config = dict(
    head_dim=64,
    vocab_size=16384,
    norm='rmsnorm',
    norm_eps=1e-06,
    parallel_block=False,
    init_std_qkv=0.0236,
    beta2=0.95,
    warmup_steps=200,
    doc_mask=True,
    train_tokens=971600000,
)
Each number is 128 + 32 x the weight over its row's rms, rounded and kept within 0 to 255. Layers, rows and columns count from 0. Numbers have three digits each. The size before them is the row's rms in percent of the matrix's.

# layer 2 MLP up, 1024x512, rms 0.122, rows 739-789, columns 0-127
099:133113106125146125061116134161150134132159106155205118198152145118125113068104124135136145112153108089151103128087132108136088129147141099169130159051135123130062119139180150144080097164184126076153148099108133103134099150108138144158181170079115111138113122144131140077176153127120107113158099117165132182096129168149192114085138166145101122095136156070156099118161141108124102136141
093:146091130198122110131131115129115082115107072139160166139089111093141076037102117177152077145163133144058125107131108115140165188154112103104104086137109130156161176123073121079111147173148075113147181161107091172137077090147132101157154100156177116124141133088133139160134164120162138137162132153139097129108147104130136102200160094089148152159137160136059143094134110097159103095092
096:139027122106187057149099110117131153102116100124170141146151146076100081203168132134160166162110116181170152112120069158116113152142101086150130132143123120161144098123118077141133156131105081110099082100152130106139169152127135144139111171104104130136128139109182114125177156142102135100120137113109134172129161121129141144091152116132183124135141082091103104170105129035153137149139
089:191171136131129134129080090094131124113111121143148167084137131157146113170154134134112134105097138143118121159130136155111123140127175112118117193217082112105065116081092122050132070157153113131095105218157108073180112096147091090136147185148162171163121088197098126150150133152128152142093172118119147117143136124098130134082081047127093145099125136158131125144095051147107130128104
093:144120137206074175109191156102082094114113119074113113155056158153174114110132127120168126087080179173138158180141177130123163145111088171147071103116139098151121098056160154144158102158094172108144115094150126148122184122132117141106130173150141192094153079131088159169098179085144133124169120135181148114102114147108104126151105158160120151109165140127096119121124138125107182178126
107:124158055142168215083122154102115118125031131103076114190169140137101098098129175117159181161156161094122089165104155101149111097128122143135180122146166134142099142150112156145148120159111176107159156149143108063077157176070107102124142143100094094126070190109099179193083102152097138094158113133114093104134121135153129132067130136151127089117128123181138115154141181152120156136122
104:130125098076098147086138090073146159154096143151157130089181144134097155192144118122171075136117135141073163115162150178105155123164141125155140184079113110153148114132087137074135205102135171126108111099157151174112140125159162075157123102111132114112091117110124150105115126100080178123128170169129177169099130109138161117159152114090140156127104056178187089165135115067125118126078
097:111134168093109133129116132138114047146140080103078224148129168109147094091090120121133183139114131127132118193161149112190167098130152111142121136111170127147164069113136144124152145086122178095116083146146128144124138126173163115145120116139190070189145114126089107119106123119062125169094150191148166135168103133122107141112102098154150120133130098110089075104087117079172106171123
100:135101094130125108133122107058150154103152112188126138128109106139089105121102121141157135106148104154175103199158108107119137200167108127130130155129182093146128135139128147149149109125132108100133106106109099100109076108171134141143124121088158124136134113148123166154101116175072127158105141146077108133121087118094115177132050097176122129104061125104131152107151138086155151157169
109:129096145136110151123144133119076117109188212126160118120135147143107125129121106098118093077122135125160104141180083106189149153132098165188078098113158135056101116094145132132067078120116152130093058146125161091103119114126116072156113187152155138151148092115070147147123132139140111151180118127062183139111148154137111127165178120127154116084094163135207082110084082102147151136130
098:127150143113103091177124099096185159161132073137148149107145124118111131144148120162103148101136102122121170159177133188147149061112213075165120074081128097119193098139142092130106093118156107119169146138117085071058129114129068107110137136142120134123124152136134123086165097082121164084148127153104099158124128168130193097161094163155099163135154137086133083125110084147166126142110
088:140126126170088078119151175140059108092112163200127132047142175185134145207150096099168124130105120189087122114128089120164166126093123132140140168104119129115112055145140126099096125153135124146114080122148109083136113154125123101119157201130101111103119111103148151149110094172125080120118134156086115136097089127160130092136105158142163129059095100137113141075153077138159116209150
095:133105166168127114168118090098166100140085090103138137102086102123161170078190033171141109134136110139133137095127114143153171103160098092103176104142114116087099132071148047089115132173164139133155162112200103152118110183128072116101112229175090129071185148148169127139120076121143126148117094112167117126095111156088142107177145120132159101133050109097128104012135086156161114126111
097:105129134144131076131113131136161113169097107148142110160178146217174175105176194166092123154115147108165138100140115185132115120132093109173133186148148097121100133111093119183111099159077153135115116119106122061130094120110149151057167093121145062157149156065131112178101155123153143105158138084116148144154109113185165120150101117112154172175146139127131104104161056135102152113083
104:143185112102143108151156150104103082164126097110157105148113126076113151161189086076101119103130145134146149138103142091094082115070162151102112122118149109107077126156183145113116136098133131109125197124114167125165160144172145119191139122100109129143172123152080135061119094110133132139132094108144133082112108146120137117107188158165114106180109109105057151107138151132074168110131
097:104159140138086171093106139068105170166213142159135081125104112074150111119162124125095143132148087140097020198093222099154104146190161128177094149164130080115143104103105105092119141115172158100174150166129130106111170159091118134105128078104149115128098122153148118082158111149107109091118097106139156212126128102115117100096146147137098125137078155120081079068101050153152145108127
116:117155161104138115118152137125152164089118143182163174177205170114099099116114143158199118109117090142166125129117147107182071079152121133109091188131186119119113098161109130080147086145110143136080088121110101138126140117125127169141090233166086144114147107094096112119179202093106093180088182148133125086148146130154129081126095163060185074099136166172129084120155088118091097116134
099:131150132102117161077127129112144153090127118080102121178131130068106168150110126152172123105178091153101171137129070136148186132038159161136149128136169144097155146142113154135160187161114130097108085125111172141167175075167197104165110103153145142151213111074153123148124123119084098120132177108185102075090070114122091170047110108136101196113140118127152179142118118141113149088172
099:111176114084120149106182094163132145150129109131162145144122093156088075089145176159113089027186158144138143119133158148140140135156108163098198144182194134131078099124106172178140149102156139192180174157124129093145058143094148091166190168101125114158150156197155180160134137132126144158107149110111147123113145133059126102078100158163138204114054158126111124078196109115130109130106
102:152103140101148141164109148170135109080088178129133176139201099114099147093193108133134115098055113106100194180111150179117144207066160080136118101121144088133143136126159077113149126110138139156147068118189074193111163161200126099131152077112207105077114132101094115159098123088118090210092147063176100175119131134104121162133087127139144086113159080128098149135167166106144170146164
105:160120150091108167122178085125129093155124093126149193134137143142092153145161153235108105105087118150134131175131150103092106124145175088142137128133127137100094194156108067120070058149099090103110101089118129176108147150075159168131097123049148103157153139186161127169132173138146127088159148103087129189116101136079128078114124105104123124138157140110054131110163131151096139113177
099:094109159113138141149114136141098120133137143112097063096115167131096112108100148132099041142133145111145088120133124073151145080147112164101135101117106100169088137140120147125103155160120113151157104094120160154118117136156126180084092118115169160102166102138102155111137121162182082104110143150127124136101122189129140095141160028122139153155127154091141045101047121147100107107112
092:155108120111194099139117148133174112121079168102058136116189081077115120161160179185105112127108093114113121113142109128127092187128065182076180102123114139088102090153080145112109149136177101093104096073112183078106160162083149146123177102136081197089149198057160129145111173147155174168110151185121195137111145105150073081147161125117171082156151131124159145177071083164104149171150
093:129206090120121102098099108094106108168131127071172111168141164181140183122096154115125124040168183133117064107147095146136121147118154152124101170144116105097097165117133140092116090110117087120113076118112082150117148116138153083081150098147122072151171135128090097171099166118110067099148115125089163168103110171148140133175129109180126123135120162113071052111066119120081172167152
098:104171078120051118110156154104110158067140115124152153173126149194158110183160117138198136136170201142122125137162132110137117173098129132155110119162176146123082080164100190102135128167129111171110108097143106115093115091112134157081131137104156099161141137189110175146076134178159133130087116109117113083108135110122097139121112128096130129108158126153112123148157119090132169175100
091:113118036135190174153136155127143126150151075071084141095121147124132113072131186116098089128112148106111098168147169131091121055132101139169078085122130091111165097085103120097130120160126082160138119123149076120082160113097139131149161178142149124095094116130059108146126117110143152127105146138122174129135046151148173099129125144130101208195162187179107151138121185133093105082182
094:144107115154148137125129096049198133148160131156093131126175122132180140102090131131120115119100172119074137117189127163117192118147104153140120094123074185155111168082094121138136111109142148141142135046143201115167068083107083092175143145091190055152137091109087129214111113126136119097080083099106082110128152105131147138143136065188194119132112166116150092144136108142178099199130
109:154122184118105123153134103120171195093087070103118186148096155152199121166089124104080085125188180169106103099115154088138091084165124158070143109162139129131097135187136098137154128131109125104146142097126143129119109194119136107135122123156205084118141113180136180133135094153152214153141109141145146136129128189107077143091126126122114158103104175127135162113120183173135133133149
107:155136134103101089071170095166109099161137087135122109169150105144148148116164105168163133186160083112179136143145114113090161145165134117112173172041111068113081118139147092069085091129148144117176064120070105122156138157066085130195125098157168167095119188111162136133145177183111126110158105092111101145153100147194187120090146089128108146118119172100124094165142182118131148168118
104:107131190084104089096119107145133172072180153149066097140071131186188163088131129134160082127119101131115081170138057109130155133175134120054109077138099062155122102152106125196146100193171165188141126121151123166186125138130181175172191117150113088194107118159072132149122168101093135168154133133092147144174075096105035155135134165117137140145133140120111121134124116084105181123078
091:091127155160146090147156131149146182110120142097143133162169092161114065144061113083088137059206100120156128107055122122140049109120104087096138141112122195081140103124133133161161123182166097085130179131117186140087132080124124197143145203088190110140138119136127184148120125137134089115160149140136050138150091137153182101107151149193161148093127055149131165136157155136159116139153
094:138164129122166145135093163128116166118150105108151127150091155144108066124134180137139118146194153136097118145150087129133122105171116145147184166122096141177136098103089152187128146143108180162134126133118140138152116116181169125107130137176092127118139134164122140101062080127109121101092138116124111187170100082126111090122089182094141166174107127114099174121124136160142118151136
097:163087137171070136122099133096111074081120163105149128112085150104091065166112095124126142178118140134175054119099159105113145169157113157104167148119138082127147143121130102138100124111076186129094146137173028143087063083104175181137085112086139131151087172149071173151124095180131166124146154128134101137184173131149131148170121145206136114175108151139131086107111158154190147137099
101:113111144100100154188089118149197094077112098181140172071107138113155117128135068143101159132093111141144129135083174171139143134104163128126094126150156158133127141140114141106173221116159144106093138151135069100062118187061207110108082141130110099143197167116111153159119104067094193076100120084127120121083149111081109098059158140151088123137151191157094149202097141161110092149153
101:121130145133128144143116158159125157147162143115065136077112044189166072176149152172136119201150147168079134122090139118143129164153168104112168124117152109144176142100108146112166139128104133173183107102110111138101149179138193103129087105126178104120165143157131123119133123049136121119168130148136215170143124099116186128141109090152120102157122225131131155165126118094151068141116
099:092049144088129140123099126135127160081137094086157046143149092067143135137106120098159126107115142145132139094108100137136102138127136143230213144154186127094117131145139114109090119082111119167080149113171069104121181135156072121078097158114137116085187107125100098107112116106175170134076132123137104101116153097160137118085127122153145096131159120104095095090109171118078117122206
098:150158110094158128181120149118139166099154152156110055144132165162129159143091099180163145162152124116144146141135082138108140133134108151154133167103147155115161126115168056119133112102086107085100114165107137142140115124177130165142120079061082155116119096154096146120092118131103112113143108204064120087150088120143149076159154106072136160095061123146091118199133082132109158163108
106:066101025104142141102124095112152133076110073125119141226120070132113176166159113051118120159087119148151127135118115107125101165040167133096107128125150100143111115129195171084152081107174115100113119151123132158153107159123086090141185148117104106136126116098126094102119163113105130107117169166106165129120165073133109151124124192093140133085189176131146120102089099077147096156128
100:147105119095072166103146132163137108126167053139100116055155162165133086153156125145129098119170058155062085164137124106184116148094113106191141150155108041127136118119158177111139140131157098108064103138110077145080072146066175131168138121086162199114149121076073117122139088110163053098137074081149078144092100100082070186119154141144130091172133134099129162168117104125156099199136
095:136169169165138105114063121083110138119068140123115085127138106118115103151172153156144100120150121139166109206089122102085116168211139108065121106133094112089117154112065148163132114069131120162135177095144138102131177126092113097150144150159114142144108139086063096081090144118170164114143068103097156067157126157117102104105111116175160131181125140146142119104103109074140142071123
102:048136096086088136121106177121102113144072100147106105112104192165114096128158151133106150130126164177166086147140210081122121176092170153130116122194146129194151115155144106115175156111107104092130141035147127116047069092068126088139115152119187141126121131131134149096162112116107124082119149158153186131218177177078100104138136130147161168137095144145164098139112089193129135070125
108:117178102119131175084082160128097111153154092186155113135087095150088104120120124124120147159086103114130108160097154110074100112133167136159122119113144173159119124175112123100131109097086126061078091109160148165108132172147125121179149128137155124178086099080058181105127119114133108132156087128141118100159072120148153132161129116083118145109116226217100156161161142097126119110132
098:067081102181134144163110131074174111168112094146107140126111117161149118150127088171127104137096111187079156116106156114108109150117063074178117174164082146181123128078118185117117102093097131110132153070113116145099176070112086109165126107097087162165108084162128176137073151111132125103101060091163152189211050131113156084063083141140123144142144151102120136114056099085118109125170
108:143166117216211097153101128152066112080100181090110109124120088064097118126121117138148133081117158075144148131111137198099085072103081107133063112141103154099163138142190111132066149106071137114123170173128120120125098156137181129147103101162181188086162153104100083128106168169118106096131114134132107123126155148119104108098152109121144148096079115152137128089131168118155131125153
097:117105083132154112120125139162146186150153089131097083109133155178113054179169098167155109155144151126123095163127169106164114143141158187105146115123182137168108107201166153119165168114106116119134106143186153172107116151125096157097115095114098101114178178196103082075067132166137123063155082124122137142134170153152090166125122134114098160077180129137109140170125117146173124136162
109:188106136111076147134186132180115179143080111089108122118158088081129106082107146110126122077088126121098128145102098121097114154133112140065166099101149100116098105144149094102115131157067184147067091089153125113122155142135157153094155196102113123053068137149144123169135145202126130118117116118190169101144161112121129187124133095136164110144110143123050152117207169113143161140150
098:108153159106179143109070137122151109162124099125090085148118111131158131155120090123148147112177150129103108131135064103136086150200155139120109123174145128095135117139152115110149099130080088137170116131121121112158103129075086150143169167170149156116196114083123142065131155072155116146143134135106128142151136183115075162087126181099093121136180129223108150096139163137132123103109
094:164095175139164104113142165132121175129156170173159122091093113159082107153117096113152128150088135148093082121094148116095101096128160143144124133150163089148184159070083114150147101128113099130143119068143122145180176124117121143107166123137104112059020192128098095190097064115154155132163095155069199093177093125148137114149091140155129085065178137112150117170111174126143122159087
100:154152137129098193082082094159177109147103141134080134151150068091097171142171144155146131069124082136073156118154133124127158124206188109130190183150116019136172093134135146098082160127194105106148132141123078125107098123162128150149167100117121133143093068125150165125087095201177129119132190094066162055168147116061189093101137114090112109140133149138161124135148176159115114176165
094:130122180078132118136125150169083092176205097109113119111071151113125169096090114106134135091073128152114157137131105174131111189209130083162111182149152176087116126074142155120169132156115090115119096138098165110083071127161137060124141156137122107116147100174121151101086142134147143123162101111106097160099143123111046092085111050127117180179077163131135092177140093136131108182101
101:209132117146130079161112161137096140104114137124184145120152154158121105106168124159127166143086183153062154131131172155126157122168085153155114161091139167130123127115153165111141060061164140095110115183098129117181139097136161105076144108144121125126139135097124202129140132143122125119080066128102120177092081128111073094081101152133170116124129122089169144112169134132134141156117